config.toml
n_kv_head = 6
head_dim = 32
vocab_size = 4096
norm_place = "pre"
rope_fraction = 0.5
qk_norm = false
bias = "none"
tie_embeddings = false
parallel_block = true
init_std_o = 0.0
lr_mult_qkv = 0.7
schedule = "wsd"
final_lr_fraction = 0.0
seq_len = 1024
train_tokens = 130500000
Each number is 128 + 24 x the weight over the matrix's rms, rounded and kept within 0 to 255. Layers, rows and columns count from 0. Numbers have three digits each.

# q: layer 4 attention query, 192x96, rms 0.0898, rows 0-36, columns 0-95
# k: layer 4 attention key, 192x96, rms 0.0888, rows 0-36, columns 0-95
# v: layer 4 attention value, 192x96, rms 0.0778, rows 0-31, columns 0-95
# o: layer 4 attention output (transposed), 192x96, rms 0.107, rows 0-31, columns 0-95
q0:152130129124112114132145116125103119131117134125123148136127123144133126126155130128134122094120141129129136112136150142146146144122107130124123131130121140123134114116130132134145141132113142138150147125130109118123130134127124125111118117127091120139116140115144124130130126122118124137
k0:106116127102128148120123139140170146134146118126136129120126155116112134132117123107119129132133120139132131146153130134129111116151149126114127123129113108131117126141116096117125116124140112122117113121115125134149132140134131119152134120137174119112133124144114118118126133140120114111
q1:150112129125126124143140136130122116123131118121115105136115133117153144131144121146111112127136131134124150147133118127135110136124124114125136108140139127132124117124133121128116107157135140129138140132127130133143115112119122128105161102139134139102127127111135120159137100134132147121
k1:127143137128126135123134130121140125119109129107159118120126130127116120124130116132163114129109104129132111129117125132125144119133138138136143136123127136132123114129131144147121123113128124137123122106131122129112125142134134131120120167112132124122143112145129123118105170124136134123
q2:142131133100118123134161115109120119132114142127099144132143111100105142120118128128137120126112135120127132123122116131132123128155114118129134108146114107131125146159132102123125125132147117135129138124126131108125144124104156141130132136132129145121161139106143131158118141127137142098
k2:123091114132108116133127150119102133125118134123153140130144122122140134146111124133119115139135127133135152134098132135127106113104124121118145118109139138122136088127137129128115110160124099143128133152127125143130132117157144112109128150124138145139103123160145139144152100104112138140
q3:096112146134139109108104125130122130133105113152120137121121136129117122120133125116139137120117123123125130120120151105125145127100133136142132144125141138133129120114142124136152146144123123140112121119111139143139134129139125123144102108107129127138126135128115143110161140133135141123
k3:118125114115128135131139137146133151129152134125119133135119144120133135144126146128111145138140115124124134127128137135149132128147128121123121120128121097120121113131122118123088148131125115117152134144162129114119142140121117140108125149136133119129121121122132121137117103119129107104
q4:157138126118146111145155112107118097133103137140087127144141100119116136134122129137127114121128126124130136104140132130137126138114120136113119135134128127156137123155111098116096146139123131135124126125125132113119167131102152145128130122135140145105146140135129115167125130123137126117
k4:116117137147109109112144145133081165137145146113152129134126137093133137137146148118128130132126134109128137117102147116129109140124120125125123120137132134127114124133145121105109103119123113168170128140132125130105129130159118135094138176115118129134111115125125121133131123132110109122
q5:096124151138126115128115129139119158129128121138139134124141146140158112134121140125142124127118118137125127138098129148127134146134145135121144128124143137134126110107158129127136120142108137132128135125126142119128136120142127135128117152117143129129129136143117143134167118129120144121
k5:116144113116162133132112119144167128119143124159113126141114143145092148120114127110107148119142143136128095122146135121148150130128132126146150168138115108135124151110132126120147167124133145113105134119149129142133127130118129142148124093132125113130135124112126128110108120142136109125
q6:138137118112132144131151132090184116126093142126130116150116128098129110129127108119135123119122138108112137143138142141128119130131135109126141149105139135141137135139106102115121140120122113159123139128104140120108122131121136126146145123129122156108142152145150101169106131135133136131
k6:132129137127132126138112138121115131131113129125123137127126120097123138138139105102129138107128127129142137136123158140140114127124142122121147117134140114146130104137125129113104155130121126143150137120138105136116136119121128126095140126123120143116135130127142129102100125150147122127
q7:101107145133130134127108150148086158117130120130147133114143137148127123125156132120132150141121112127150164133119132128130148141105144140123117134144132116130115139121122156124156126115101128109112132116121130137154120137152132108166135152124109112127116134148132103107161124139111139150
k7:136140112107146138138125115152185109105111095117089099136117122153130118125113088128130123117136133127107084156153086120120148110146134135133180133109121149110124180113112129145159144125121148086088146106107129140128089132108128136162120053152142113098153140120116134105134130146149132146
q8:124182104153131211111159132076170090122109139115143093164100085077092116149118110123120130133137140112144087130160152164123114129125129093130147150110112129125152173133070128093104129100149111172155128100083132108098123144137142111119139127138108124121162125150162099141067108120134130140
k8:134145149123145191131108162095156085108093131095143115120125094115129115127162079148116123142123134123122130119134140162118125133118158111129127099157133117118106140116092149121118097100145137145138116118137120095073120113122137098124146123173108153121159131132185104134106153150092142147
q9:112081156135116069148116132161066135152127104154099124104141137140170124132139110142147141134107110129169177127111113136126130139138138174122130101120135144103124140124125126127134145147112127095109140121147131146131146135157116109131123157126116108103105138148092136092164105127109131146
k9:144096126111145068114112114196112147128118081144102161137145136191124124126124091105166127134140127145131116105104104114113162097163095213111161112100113144095149131129162117164144117132090161094083134118147156117138105120107156141105093125144160098133157145135101175126158120149134120146
q10:140115126085115143168153106159131116093120108093138131123250146112085107119153139168118140119139128112125111147117112160156191145168120174109077194103093122139090109096150109150146123130105114169087080052112089107140086193159128144118047163116130135109170141169181130124118167147106099129
k10:108143135087169120116124152123153125099140094153135168131172116161145117074076172118110148138127148127128095143158189096113170103129067218083119147120098150126126090168155141155118097108125130217089104157154124128126089179118140171099100178155138145155133101143127130106176146108112091097
q11:134101129128101133158204130141122095080160146118110180149149126106118135198146157087156160120085107139064102143113117129140132117173128108109125126085152108070179171110216129157134072098095171110165189108130112132149141126139099152098079118068154156127109153151101125135109109096158143147
k11:154143145110117164142125127088080144137147101134145164123152120081081109141064113172172132132168123173088140140165118163063128163164130083069075137172176088110134138097189141059128138127141115154097126208157133187112109133156123136079072119120127120169133113111059140142134107096138111118
q12:159165149107128146137141136134079086166104189134134085162099134130098104113108122135174132106123087162090129139094097056119170153163113167131140092107097116030113121124137127111151122089144148136151134175112173148127083134100111159140142087169141135150122128129142117079195128134171161129
k12:185149153086093161122122095181102151152103151113139160105123118134067122147125157111186132168102121103106077119130155086143089158116094190198153139113141129092081145153096203120161143134129092160137173117102145127135135123147080115130089125069151118152151182152094116091108122096140135119
q13:135126113145118173088153109112144069173115135116123171179164158181099145130157120143142143140104153126144142095059111132135121144095119144065115145153108127118168134143128081157121202114150141139143110138128098136097190082135160122175154104135106152100157139030141094173150131122158111097
k13:123089111113125140154098095143157077100103154132155127167096132128119146117175082176172117126117105138145128173130153141140064172173099161144119097127118128181128135110088119082116106162118131140103133158148147117081137108142130147118157150180091145073163132099164145149146128103119134063
q14:112086181120125069124051150076144114155148131080184129156111184119120143153091188164167123079087124149111124110150105157108128163105109113087128159143099117085127113124128182147195114140148094119138106092143106165073169106125087137144104188093171122115171112119120122110085137176153153095
k14:132118137090148101123064126101130049138130074120161141158131111089125115113116219090163133139097134121117166126125115127123111174137156053108165128157116130161136140138123151147172058149145136118183105124116141149090145165145120190081114139140169092104136158113200157044103092168111093146
q15:190106116130132099147152083115149141130061174095127153170131101166137129097143118135137159111143104122111152114105083143118091125153058123135169140089146096129081118168130206192115156153147123107143058164116126072217149071180171124120055171150093118168111129146102094134134108109134097118
k15:135102082098076154163151086167091156115167088116044117191132130184157138116129162159165156081179171114131127132156169075160092148174116074134101095114078115116152101125111133114137126162140172110128104174116159064121130157072096105139123172096113140135153128156092126076179106113161107156
q16:129104093169121117122166147113117105017091120098110139116090113136104146081152121166132151113113085101149160123190195126133114172110155122137126181146149101090189076216126114160190136096072131104163125102153124106121134120146108135132165121135065134140157132159132163113099101127139118169
k16:144178058144133145155092066082147110131129120125102097147157083180120093137172106119130142132129139189160134108141121202103121080123150137095111120171198119126150195164107114119164129135124082171138170104096120089068107114135104171146156158099113141127135086090082149138088120119124134186
q17:144190173069139061095103192119136143114130158096104089084172117129106088103165140148111118120141147142137034105107123166095092150139202115076120126134116162109089151124179125167106096103101159103185108165119125141100191094134163118080089184121115173138144083153102111087100160109101111160
k17:016109121103188073094080126133115166137136127132120130093114151105127102139161185097154138096090127235149072132134145158138117159129144111120084116105141132130106084131138184122104127077123205124131134157162117085117133141103155129169098130111151182145088140164133131082120105089125131150
q18:144149140109134082117162129140123155142176157159154131080173144106164088100112104145147141163150091158154079129188103096127152072083177124119143129115134154111101150148100150106136102119087128085128089094172122126121156155133052146134089141147109074100144067123151116120161145151170129134
k18:140089194119125092131121119127135076152153134133063146052091144141116115087107127122138089144116174166148116123098132163137166043112112135140141124140102137145119102170163111154145156089104178104116107142139128125144111154119111175154122182092142119138121148141142145132103151136149103122
q19:139102089118120098098140144117120117157153149114147115110138110103117143108132156150078118125131160137122156094099164109148167116096113091113137158053196100144128064113060104123069187187142115135113121149047077156086171207136136100178119125118113089100143151170146132161147130113124135169
k19:085115125132142151122121157111143102143140100146109112126110052129151141125128156122079132171144116123120140150121163139194157154106133132124226090151115111147138126097111123103098122112143069211114123155155128138110084102184141083181082109149126113101136105107128139147126136106183135142
q20:066150182092093151117114104166106160186066088079109150121187137148075113138113103157136124129110096083168135097160107121125171145109116153127105154168132138086167112159086118130091101134150089143141148138140118084183071076082188108136169128124166155109160108171119133153066168109153142135
k20:078146139130170098098126107169061071092118153107139163157103166163102124129149125133135119129160117121143138131112130077065143053122165198162148197116150120124126111120107136165144122149094118170140148116124142086129144135088153076072123145145187170116124109162127145121173053110087100124
q21:121182132146122102067123096119148134182155106078134134083123155127116095121133135132073178188077118102116126153106120143163140114165159132170119158126134130099171156108147153110112081150194124083189138162210141110094107182079119161110092161111086070162111117109131095137083134096094069070
k21:085188147125102111113133074172134101136174162133151122137089159047132123152084140133120107124099143124125117139207123197112131132128094128091151143083128103111171137094099114117136064098185111073183105169096096094161078148105078087087076174174101119110127095135218126136162137095135171160
q22:073090112105110142120073137128117129153114144064125158102153087185125183141152120137098185174192094128153155132149118129112157173145190145101141168078125066098138143110113098137133177133104137097134127187130166150166180149183131119146098086142159061087138156098127052110101102159127192148
k22:071177125115107111106122109119123097151103131130064134081126105141184154146077121125168145156140122130078080092153129110122119161179159153093142118142141082202165181141131166151198158105048163165100116153140175145152163119122140114178122141119168136056138114108125097166110104163129134087
q23:133131085146084163133123147169106142163130093190089135111104145134155129190152107151146063138086125146084098102071142179144155132149147163160134133140166150140167160086143160136153120130107178108169159117156095130139150122147107058153057085144096145104117140120113118098135156177094130143
k23:129145134148179131093123101131081190100097101137142148139129142133103125163086088127171118127089155130133144121162120118167181119164083158145149143114148120171130120133168104134129149097095222066110096132156097146120162091118068116121132117136137088140124120150103121137146125127140092133
q24:084101095138119142153111087081159123115095092134146079111147085078173150160165145130132145117128172127140194112130102141101119114130115136151109103109127107099109129162098149086168137093166122203160139129151095159158104085171109121046139081147171107153164158079107121160153127111132070088
k24:142101068132112142147110144099173095117115161142100111152135107117147154142140126157128092057129104052141157145116168146098128160152154062124119147119136101105094120117107131096171092101142102162169139130113143187136137133099101123086133132195126108123173137134100094124134198156122118108
q25:150140114151120118084075151134133127176156077082148162139129124122095176083156102155161130123034153091161120129153139064106118100209122119119131131105094079108079125085157149172079117140159168147058177106114115149131176095119094123108111135107085179116137095127118155162109147144143158154
k25:146170139077146120114119131098138108132136151103175207154108055101105146181128121132105092102161100154138157131086139058162154193167159140077131115141117117127165149104169111191071111141094144068079114081144167085159096145098150174137158107116097123154116146129179149079166120081126123102
q26:219168108197164102205124098107116155082145113105128137116075066090156117132140127152142196153104144130141122139143138161083129119051102134106094172104050164150163144107086076173133133171148062127080160137138130099082099086135181093114132076143138135138139116160155098122157138144113125136
k26:157143106160114114073150155120160167106145124147113103089090096117073146135150109100139119093132092079100136153150072144153188112095067092094106146087151164127143155129088154091175119179181112224084093120178145104161162127115182138158187153147111120150118082150150145054094111176102162133
q27:148129140171184081165123167142107113150132101170075193136180136125114091094199126121148138140033139135090077165147138068125153187086148114168189156173159086100088072124103084163162162160103122144154106153126126117130092149117138144133101076151119139139142120092077105152176081111148112111
k27:083110180120187127167120136138105134151156134147084145109133078151125172126124127134179089078105151155093117140138181168185137097040100157101082125147192140126144131126079198157108117202145124133119147058086157104114142087116046141144127132127107108132177142081121123183197116091110108108
q28:144082142176107163062118127142109133041204076148152080105121145145146129111181071117163148156184118193161099156053082093092137123104141175103149154127147092113107110146113142146158089132145151163092152155121055124092132151117105132122125121127141130113150179136119149081156116091141105120
k28:176098149164162100117124121126167153117190118158102182119170138216073147112128078068126103122130163085178096159119103127133130235118164176147110163100136119136120096154156135131139111100091137105095139141101110105147104136116115171162122137128168075123086153129096173173147142134141116096
q29:099083115083228139169176140143110149125101143137143211119134190150107130129124126133102188146131155117130085168113158135131171116125110120134073126156071191156117143114112187142126120107119154096140132144128150143052109108155084100118116121108199106149119117096078182088133154113146189127
k29:117100118097148148117102141190107084125098116161096152096139201154072088092093135150095187128129118117108097127107122099170123108112067098091102189128127161116133166137170136093151143156111158044140131088134135184089140099085202171155097093136131126159123090109187139141136089136115104111
q30:089165141145157138120231119122150131115135020163183153133150129107092144093100149176129119124102068124128095121154104118152057135096177136156177137141109181093148139125089126060136127107157113117123101140123098149190163092167155138126050126116123114084122163118148144099133120135159120128
k30:087132110115159154156118097060180133155144094112131154155077123133117089083113085157132124113113116034178128120086121150141114067088182165114074106141149108165145133106110092123152136145141168146126135199065139168126145123155134117119133161125143117170117153119188148102165145107118147136
q31:208154137162129102131138199121166113088097172097182147088108153135094101158147105174095103162131152062138105060116140127134132138152100154145134102108170121147118109115119124112138133093117105157104133138134079115088145133097104139161122145137226129139104086159131105123189062131147122108
k31:140125090156099127099146128177169049128143100105157124077124094139128139117158139155217083171131120086107124066190122142191149126107105084115121121103138144130087113146104142139126134128130073097114131151181107107141122135155172149108114087089171130159067120155145152150155141069116103113
v0:130149141139165129170117121111095129074133149143120122125136122119121132114077102143102148139149129147132143134125091114156128147158130100159108149119141139127124160128118159145075139166121112130161158139113113124121144118157141110139115152123178099129134114103104104105169127143128113136
o0:138133131147141112117167146116149112117149130106164122113129145172167130127120127113116142081098137119146132096120134129106115105109147122110134128167131098119135104128159136141153145107124119140119120159141088112126135138090148131122125070117123121140136149157115117105106149119165134156
v1:115139139103124161146068134106095129113103122100139118148092135125089133150146102127129131115113184119123111109107135116113145120130113133143175155113107155106121141127110117138158144137144129123106125144097142095117121116175157148157172190110154130136133134140124121168114137111126106103
o1:106179162142130143160108097119114102116153098130119126134124118143143143118137157112200102113136128145115142137145124095129133119097167113116101135125131138123106126177159105117150111102110117137166152111144156111155130095141093095111170116131145107098123141107121109138135141134114124104
v2:113115112123191140131117117141106129109114139123152084108096094165162147150090138162115130169136114127111122135117099127098156140132128124117111112119131121200139152153131127106169125140123080111124123129104101130147148174128135152113122129132105112174109137167122146124147123139185112137
o2:143123108176154109138137144125103144155161120119108121132154128107124097136140154110107164113167112116096147102111157174096118131086165097127128155115119143129100103101128134131114100150144116155111133101142096079127120112116124147168153133142129123072154117150154137136125140149109095135
v3:127094116155145131144140113109133138119110131110094126085127119160111103172110141146109095123126114130104137155158169104127105117146165149146104167169113163135161169119123100108094129120151120119130090102104159130115128145138140129146107133096123079132111115165137156110141151167127117109
o3:123132113142178070116092124137100143119130095136165123127122123124144150099111121185129162171138134101137130093138118156122128108121138135106138138133152134130142140120098124124130119122154122139123130158138103081129116157114146164078136148172145123128088113129138087122139141125135143105
v4:159140117062129129112120143146138121119157130152136134125088109096106160151116143163115126139150142141164095054124156165135131129120165143156125156131120151128104119108126123125116166115138129127121096092132108126128117126112111126156119116126136120122092149134124169119074100172107124140
o4:138130148162115133146167129114139127131112136160140166115119132154121112123101121113118119153132110159137098105143118140153113103110168113126121165069084167143142141100130108112112112118119147124143132161157113148146096156157130123102142148131100076140111103118111138115122162123126125129
v5:120119121152150142130143162160186135096105103153135126125106158105152167130110137129138100110143145130175126126116136098131133140129116136088097139181128151103121106133132125152183154128086090116130157139120111113107112115142130121140126150087111117132138111112137138129123117114134147101
o5:103118143167133144105135104126113139129139162141124142118163112120107137160155119113098162119129147130153138151125153112158103131122163107142123100103133122119147085129086149117113105129144117125118130115089142120155145134112148092118151082142121131125139143077126110111150146128121158145
v6:152102130117140121141097135120161118159143133116112107126117108108099147148137122135114148183078134137127153115108143136135146108148127157164128199133147172148120128145159138109148102121132116117146155170106184110145140128072117122142111114147111131151133126147109108104099154113156100141
o6:128140127126082152133126155119107119125124117103158130126156115099135109094103152147135125125119130144138114102138125090122142145122181104105131120103123152153112142161155161148132115109125120121143135118141102107139122110161121183124125118114146130156099138153161134103096133114093140162
v7:127163156132153102148119114142147118163102100084121112145114112149117143097136152112109162146132146125117121108102124111112122126159085128113071137164123137141144093146093124098145151123137143141134099099141118110141129153175112092138128131149140095100107156175107080148139108152137136098
o7:115154108183134124109116115146060157154135099096103150129126099133114133119125105099149123120099089142121109123099135151136129125130137135128167168122134078137118136110130124139131147138165080138162128116119179120148124170140095138109115129127121128131149165107158144116137116088123140118
v8:127137117133137108141119115129135140161134138130149144129100134100084098139145124138134094141120104153167132102147163118190095114159159137067146106122112183103125129134149105134148151114149140124103155112133132159149098166142104102118118146134124112129141121111127099123116125149069156131
o8:102145121122088109108092105112115098151125141165173143150135117124105137142124111149134131154079133149153133077123111132148117153151139141151122111122079151131125138117111109136097157067163144140140133101157110146097112141151158131086109119151154110133128127116104160135148146107155148125
v9:127148158121129111125123173158111126109091140096094141151112100144116114176143120127089140100173090122149129116149102181133090127113117147106125116140108100148116116129149154134154094120137120117141102135136150143108139109124128170142112146153149124129160164123123123128110128108122147146
o9:137115126129106084124143152118162158147171126102130121131119138133126139116157111101116089120088109151104135133133155123162109114140126155137158096109145161105118106144094145108111111114121120129151136165144125112160156110149106156101119178100122143107150104169130145107149136104119081133
v10:100138130144117134120141114127115139205107128132168074095165116147100110120105138139117143151115123153157134157116125149107129116121134145134133111107136149133158114118185169118173091122158114146117126135126118110101164086125096157134136120121150122118162121174150103123189090147137173130
o10:162144117104117125095108127115099138129134130115130132099107155122130080127091129144189111190122113113083120117115162093127115090135106128194107107119107127106100117117138147113127126112138115124124083156140149144120136150123171155123131136120173162123116156194163135132118138153114131145
v11:113144147144135126153135102129155144131109147166120134136129121076151112122187142163133109107151098124139125151104155083132124125106118143146128119112123129136090160113110109090183129127115162122140099132119103139124112147143141146145116116129139108128090135099109140138092108115119118134
o11:089117128111128111129137148120139107155135141093110119138135156147082128150139125120104119161107138148091135119145110118110146122105147124110150146120113137134151122176132107187101138147145117141124146096129140160122139154123144116117160133159080142136103120122104110119127109109129119141
v12:135138128117096141107116092139124129156149114124145145128146125133170107160101138131115116114119094111114117147102104156104156125144130154114105105129102147110154161142133159100106112161142133123172106122111163119072116132132138123125128094135144100117136111152152100162120144098123141114
o12:128133106122143117117138133127154143123105125131127113115118153120138097113130096108176154159110109148084134130153136130104142136182134147089163126109124130104103123082156131151128100131158132147126128125132143106113127119112128107105121156089141115149101138155119132125137125169113154140
v13:114115118166129092138107112136119093149121109171140153097131128091095136101092108137110150120128103142123120064086138133122108120154130135146132132136148114120138166128110084115126138089127118126129098143139158115132142117148086120137156146110132105143142138159126140150126185157096134134
o13:146117126140132114130096171133106155108129111119153131101137111136115128137077182138139153140138115125161165094115143088146120133162125140096099134104116140139137142132114105097084120082143131138117103133133142141131134124109143131124139124133107119140144125117143155153125151103137142138
v14:158133118138157147104145111136129138157110148095099127117095148137082132122130116100135145170109118129123112161128153181064124121142125132119126105121103139136096119082116137114102131139146133106108109110133170111142118138122153114146129120138145102129145142107114118132162116112140124170
o14:139118113121132114146116115148088109181119112155142125170118179116140125150110124131153096123130108105099091171150140125138166143168160117103118152130114135139104137113134140119125142120111083134099113166130102129128160117149118140117127130109157114110082102147131133131107127131128132112
v15:097128111148123132167130191106114130133145124106132096180129171132137168094102099100139122166091117152073127139134101150110153136119141145131127142146140128097121136125156139130106125096134160138126097144110181107186123091139120160159113135134108105114149131139155151115133096103092142102
o15:158135161130123161143133139133160135149121096140115143170142126101131111079101135156204143094139147061140122146128124110113108080132102131118141135100131113161112097132108165117148131084126116120114147143108132153132130131120126078126141138141162116152161148149095112108101123107084118113
v16:134072134150144121085141131120115123117133121083153151115155162130146153115084151134126141112162125126161147146110148113121135137110143111117132118110139140156102169107149113148134097138130117126117136128074115101157106100141077109178173092150139142114125123177121102118069118128175104119
o16:088126115151121149129134150151126123136145143132125098085153118095120148085104146096106188149141125133135125141103107103092138084065124133147128155143116100123113139151154148080146130168101115114089081144163126120122153130120163136140145151123130103113115143135137141169181135131116140115
v17:129112119129149102102123116134141122182133139159140148118128120160139126148125117136116135124188169149164146103155120150108138146102106131151156123172129140133093150138129085086107127099131135142110159144103136138119176113107162100132127133143104134159134141101140078113143107101077119121
o17:165105122096130134137141129135099066125172142129137135149082115120116133147125148132150174134119121097121128117108164099130117113136133130122146111120157136132144108125106134100118139169103154122116152112114111127138092101167125188141122102103119129154149121113113130151163107168139132117
v18:130137138102118079128099090099112129161126134119113131149135117141120135129122136160141118160091096130140109097117176102145134126135121147081113142105120100097106150127105132156145177084138125131152156126143121146142138109159144134128125156159105124141116110119127134113118148119111142129
o18:075139136085136169152130153117125148173137125154122149141117110098135132134127148142147115109112124151105154093128141139137136157132132151139127107126124110110135129139134153119138123083135128139138157114114114141123104148104107147096101117130107105127116089144160156128126126117111131132
v19:153135148092176162153149128155128145162101133095128115117120134151127107140125143114154156126107101121122119133143138184128136139128142131124132172144159160145130108099158105184144106123131124130139101134140109083168114155098151138132133114101128099136142101119133120142112155129114146112
o19:121152147150126120129124148099136140136130108124142127157154135110132120136145148144124108123118095139114088157169115113167124123144103132124134154133095134111134155100126145096114127118142123118138111123138110078100127154163116140132136134137161125119086157141146108110130140137094119106
v20:108154135121141132140136154144104141109159134107115143136142131126176130119133097137127130162160133106128130170151110105138087123119117118099141147121105094125118120155111097131160124149127105130146123100103073107125171140125168149135122113116119150112121154137123153128130096113105093135
o20:122114151154122111124127119106148145099154143117119123150142132136156134129117130092103137113122134156112141155122143167112095156101111114162165101157186127141157103122091135138124128149101093158109137097104157134136096125146103124153162124139092123111110109109103163137130120113110117114
v21:104127156116109143162105110107139124140107088100147137179128169112111132121138134139102083134126139120115076153151126138127143148134117150135125122092150122125091148150132146150156103147131114145110086121114172143136150147075169119134135136094125046124140147152122129148109123132138131165
o21:112144143125126134142137131173162138157131164121117113124121135145131121097129144102167151130088122098087134120151117129133156087132161131099108107111122179110095095118125151146114158114128118147139119110104147102167098133089098083170148154123168137122094125127181113127126117093112127112
v22:109144131103120140108091138111140130104169125143137154076131128122083090127112127159138177142126123133160161108151094126141107113153108135121142139131118153105145109097092110103137113120142101117122105136128162125106172144153091130113134121146137151084165142140101149112135158121123123139
o22:149128114137099127107103097113145137100137121102162137117117114118133127123088095176148107155082089164161128128116122113138170129115143142154136130175104145145128156133174123129102117109151141129124120146107149128155116120114143127125094141132092121116125098146137137138102151135167133132
v23:123130130144136127127093120141115127149124111146128149112137114112130122137115137176106099153131195128098103129111102146155108140126135098128119185114111122114114155122149076145165174137120143129110158103175163091154108105124114092056143141136087117150080143087140201130143118161125160132
o23:118113163158175133141137146118140114108135137185131147135115101103151139158104155078145089120133152143156137071124130122109149102143104120137099141121086131134148166121068131142062145144141111127188114137108114111094107112142152104118120106149142151152108094115139145121120144112131124137
v24:119140120120133147165137129115097106137173118108149120134125146121143109137164131077107108087153140149113116101141093103118147132100078146103125130141133074133113115165140086137148113126148163114133159128138151142168143111153107120159109128099120160084157102063102108101118123085127145105
o24:149109117139127141133143104100156106133105167097069135164143109125117156109161088125155106106128138102141163127112112077130137125135091100130132122168147147104125090157119121122154140086150106134126188136143146133129088149140095135136083143119143141142170138125124111118178080145089135120
v25:156115117139101142096157157111146136132148151151115151147123145105132119135128141092115148135143159133111117145157121117119138132121171137125101125138175160142120155144124155127139146119120115117064153157128111099118172126145116083116144118112126116121123147112140164119120155111141107100
o25:089138122168132162114104138156123143123136148095139121137138139131119149114117112155130146096161163095153093139130122134126131045146143080128115128123111150109118134137124115107146152154102125108142120075120130151131124114145167150116150115108124137142136114118110104119126118158169144130
v26:149110123112058088125100149100131139137130169131158106145114134131133114114112127125140159089152083120117106127160138176099109134106138157105146131095156141099179128110150145132098098110121139130155156121129103137092126147168147095139117136115140158118121121127154152117158142154164119114
o26:133158118119145131124164094163162152110090089114161120119111144105109117160080133155134124138118138115117143121133130163140128097144110143149108092138099137098120121137164122117156129141156123124104116156170112148118128133142098142100130139111130116117142120141065133120149144136139127131
v27:142158153095085084105169163120135128082103133143140101164157121144110116119138117149119113184113102129138136140120146138108140144135130122159100124168154154128149143114130137124174096141138124136111124129136142123166114148131134119140118130113157143114203134069136148142107118112140118143
o27:129144151142111195118129128109118125105149130104119103116137132126114117140117090132144119112089169109119109128164107174155106129161109148113111119093140152131130107128161123099104102124157101142102145161120134160137130131134130114128091129155138145131116132156127093155119127117156108128
v28:105136147095113141138142147149149143131145130065115117138120142119145136100128119100146109112141096131123124155140109090120145125135118141115128142176164154119077132118183119089095138123133112154135125125140149128101131142128124114151158123117128114153083170124141151126085113136169157117
o28:127107138129123137116145126149128110157121123090129166130151135097149159142118116089154133104135139122116118156115100111123112115120142177141104138124120140127134158092102132131153134113124148139135135110109147123150110138112093140139169142131135137137116145143104082102153143066098145115
v29:140128110118115157113163110132095120106134122097124139139117119128146134118099106111116076136118129160106140116118133134144118115154170138138133125113155169137126098085162139147168087128129101124150128151129146129119129144121138137148107133161167109167152146101103143137116141155126153110
o29:100130151141111066120127197126117119143112133118128156120134129144156109147121106117112111107124147115110144126143104128112095116125113149136139091102083160166139140116150135102123143125128123144131126159148105131106124109120149125122130127115175136099121124144163103143117184125130127136
v30:134118147135163102148128142124127113113178101105131128098153149148135140144130122149115117139143144145091122140105073126132085121117135135152126104124151109143147102100081147152140108148103085120137090161134110154124116136149171102115140148115084166118124141120126116112110116133152087114
o30:174125127154141128131116179134127172112157138142121126127125107118154083112122127126069127120128124124122150116103089154098129133127109108160113142152124131134135099135143130101120134159090102145131148137096149125146141103072117129152115112132128133135132133112096127129175157135153116122
v31:152109121166141135103119113137149147080109128094152111100150098126136101138123145146128165101128069138148114065119135165118105117092127147114123114133100153135134165114112142162111121143124100121151098135167094116088153137067106116129114175135146119129097123159132143149145166127156122117
o31:105097097151113091132123135144141189147149107164133108057136136117127104155097128120089118172140099110126110122176159145150122119122141139108139123156114134137137097106163104111136117120118143124169108137160135088123132128099118154126148139134117137129099142168127150133137144160125115147
q32:129130124123143122118131122123123122114124132120119124124137115110130134130118141132125123134128116128130125135124129123134111124133138124129140108130130130130118131132116128124119107119136139138134136139138128125125139115136126122108139126137123135119146129104132121139112132136143126121
k32:127122138134118128136135130120119129124126128125126127123119131134141117126140115118134114115137133122126132125129133132122139124126111138128118138120120127135142136131135125131130123124115121127120111132132129128126129127118132121146127133124121144137140137145132140120143125125114121128
q33:132113123135138128128127136128115142122128122133130139136123125131130127130134139127144135121129130139153125124125133119134134125123123144124111138131124122117131134122139137126139158135121126125136122110140124132128131149129131124133118137126138122136116135124116134109133128132135134135
k33:125122132122120125133132126130122126130149124141136125118133139121132143134124135139128143137124123119124121138126119128131137125159140126121132116134134126143120130124127133131113107131137125132124131126118141127111124131131132130127128134132121132134125117114138122139121134124113131122
q34:141130129119140118132126108116113130128118130143122131116134121143137127123112128131112136129117124112127138135126130129132127131122138126121141116126148135124123126128114124123137115136150139131127142128127138135140129095138126132120135131123125132130132137135153127148128134143135127127
k34:134126121131123140125143137126130138130118128118123142122128135122118139145136127138136113127130134136136124120118124126127129123144129126115114139140126130146127123137130125146116125123126130124126119126139129109125111135113129128137120113127128130133133141121119142125128121120129140108
q35:098120135125121111119124136137115141122130124120135128134128127139129138128140118114133139124126133132126114112118132127131127117120123130118097141122111117132132110113131138131106141128108122121123114129133130114140143146119127130137106128113131124118112124126105134105150131116113123128
k35:136129117134141122128125105125121125150140134134127131126128136110115120130119135137122142151130126137123119127140123118136125143131144121126135119134124121123117132125127123105130101116120134131126129130138140141119122127133124125137138121129133133129143129104136120132125119138121123131
q36:134135130136124122125144130152124128116122120125133143110125132148130119115138128115115125135141127116133134138132119133115140128131109158113117118126126118112123106127121138143144123142141132124114139133124131123140132119132134136125127137112143129131108120147131147129146115118114125127
k36:117134117122129146118110149135149126139115117116129126135120127127126133131135120119125132126150133133138118116122121114128141122116130123149135129101116110114109131122133128131140135117124150093121128122140132116130143140138125111120123138131131119129140122141106126120130128113135124128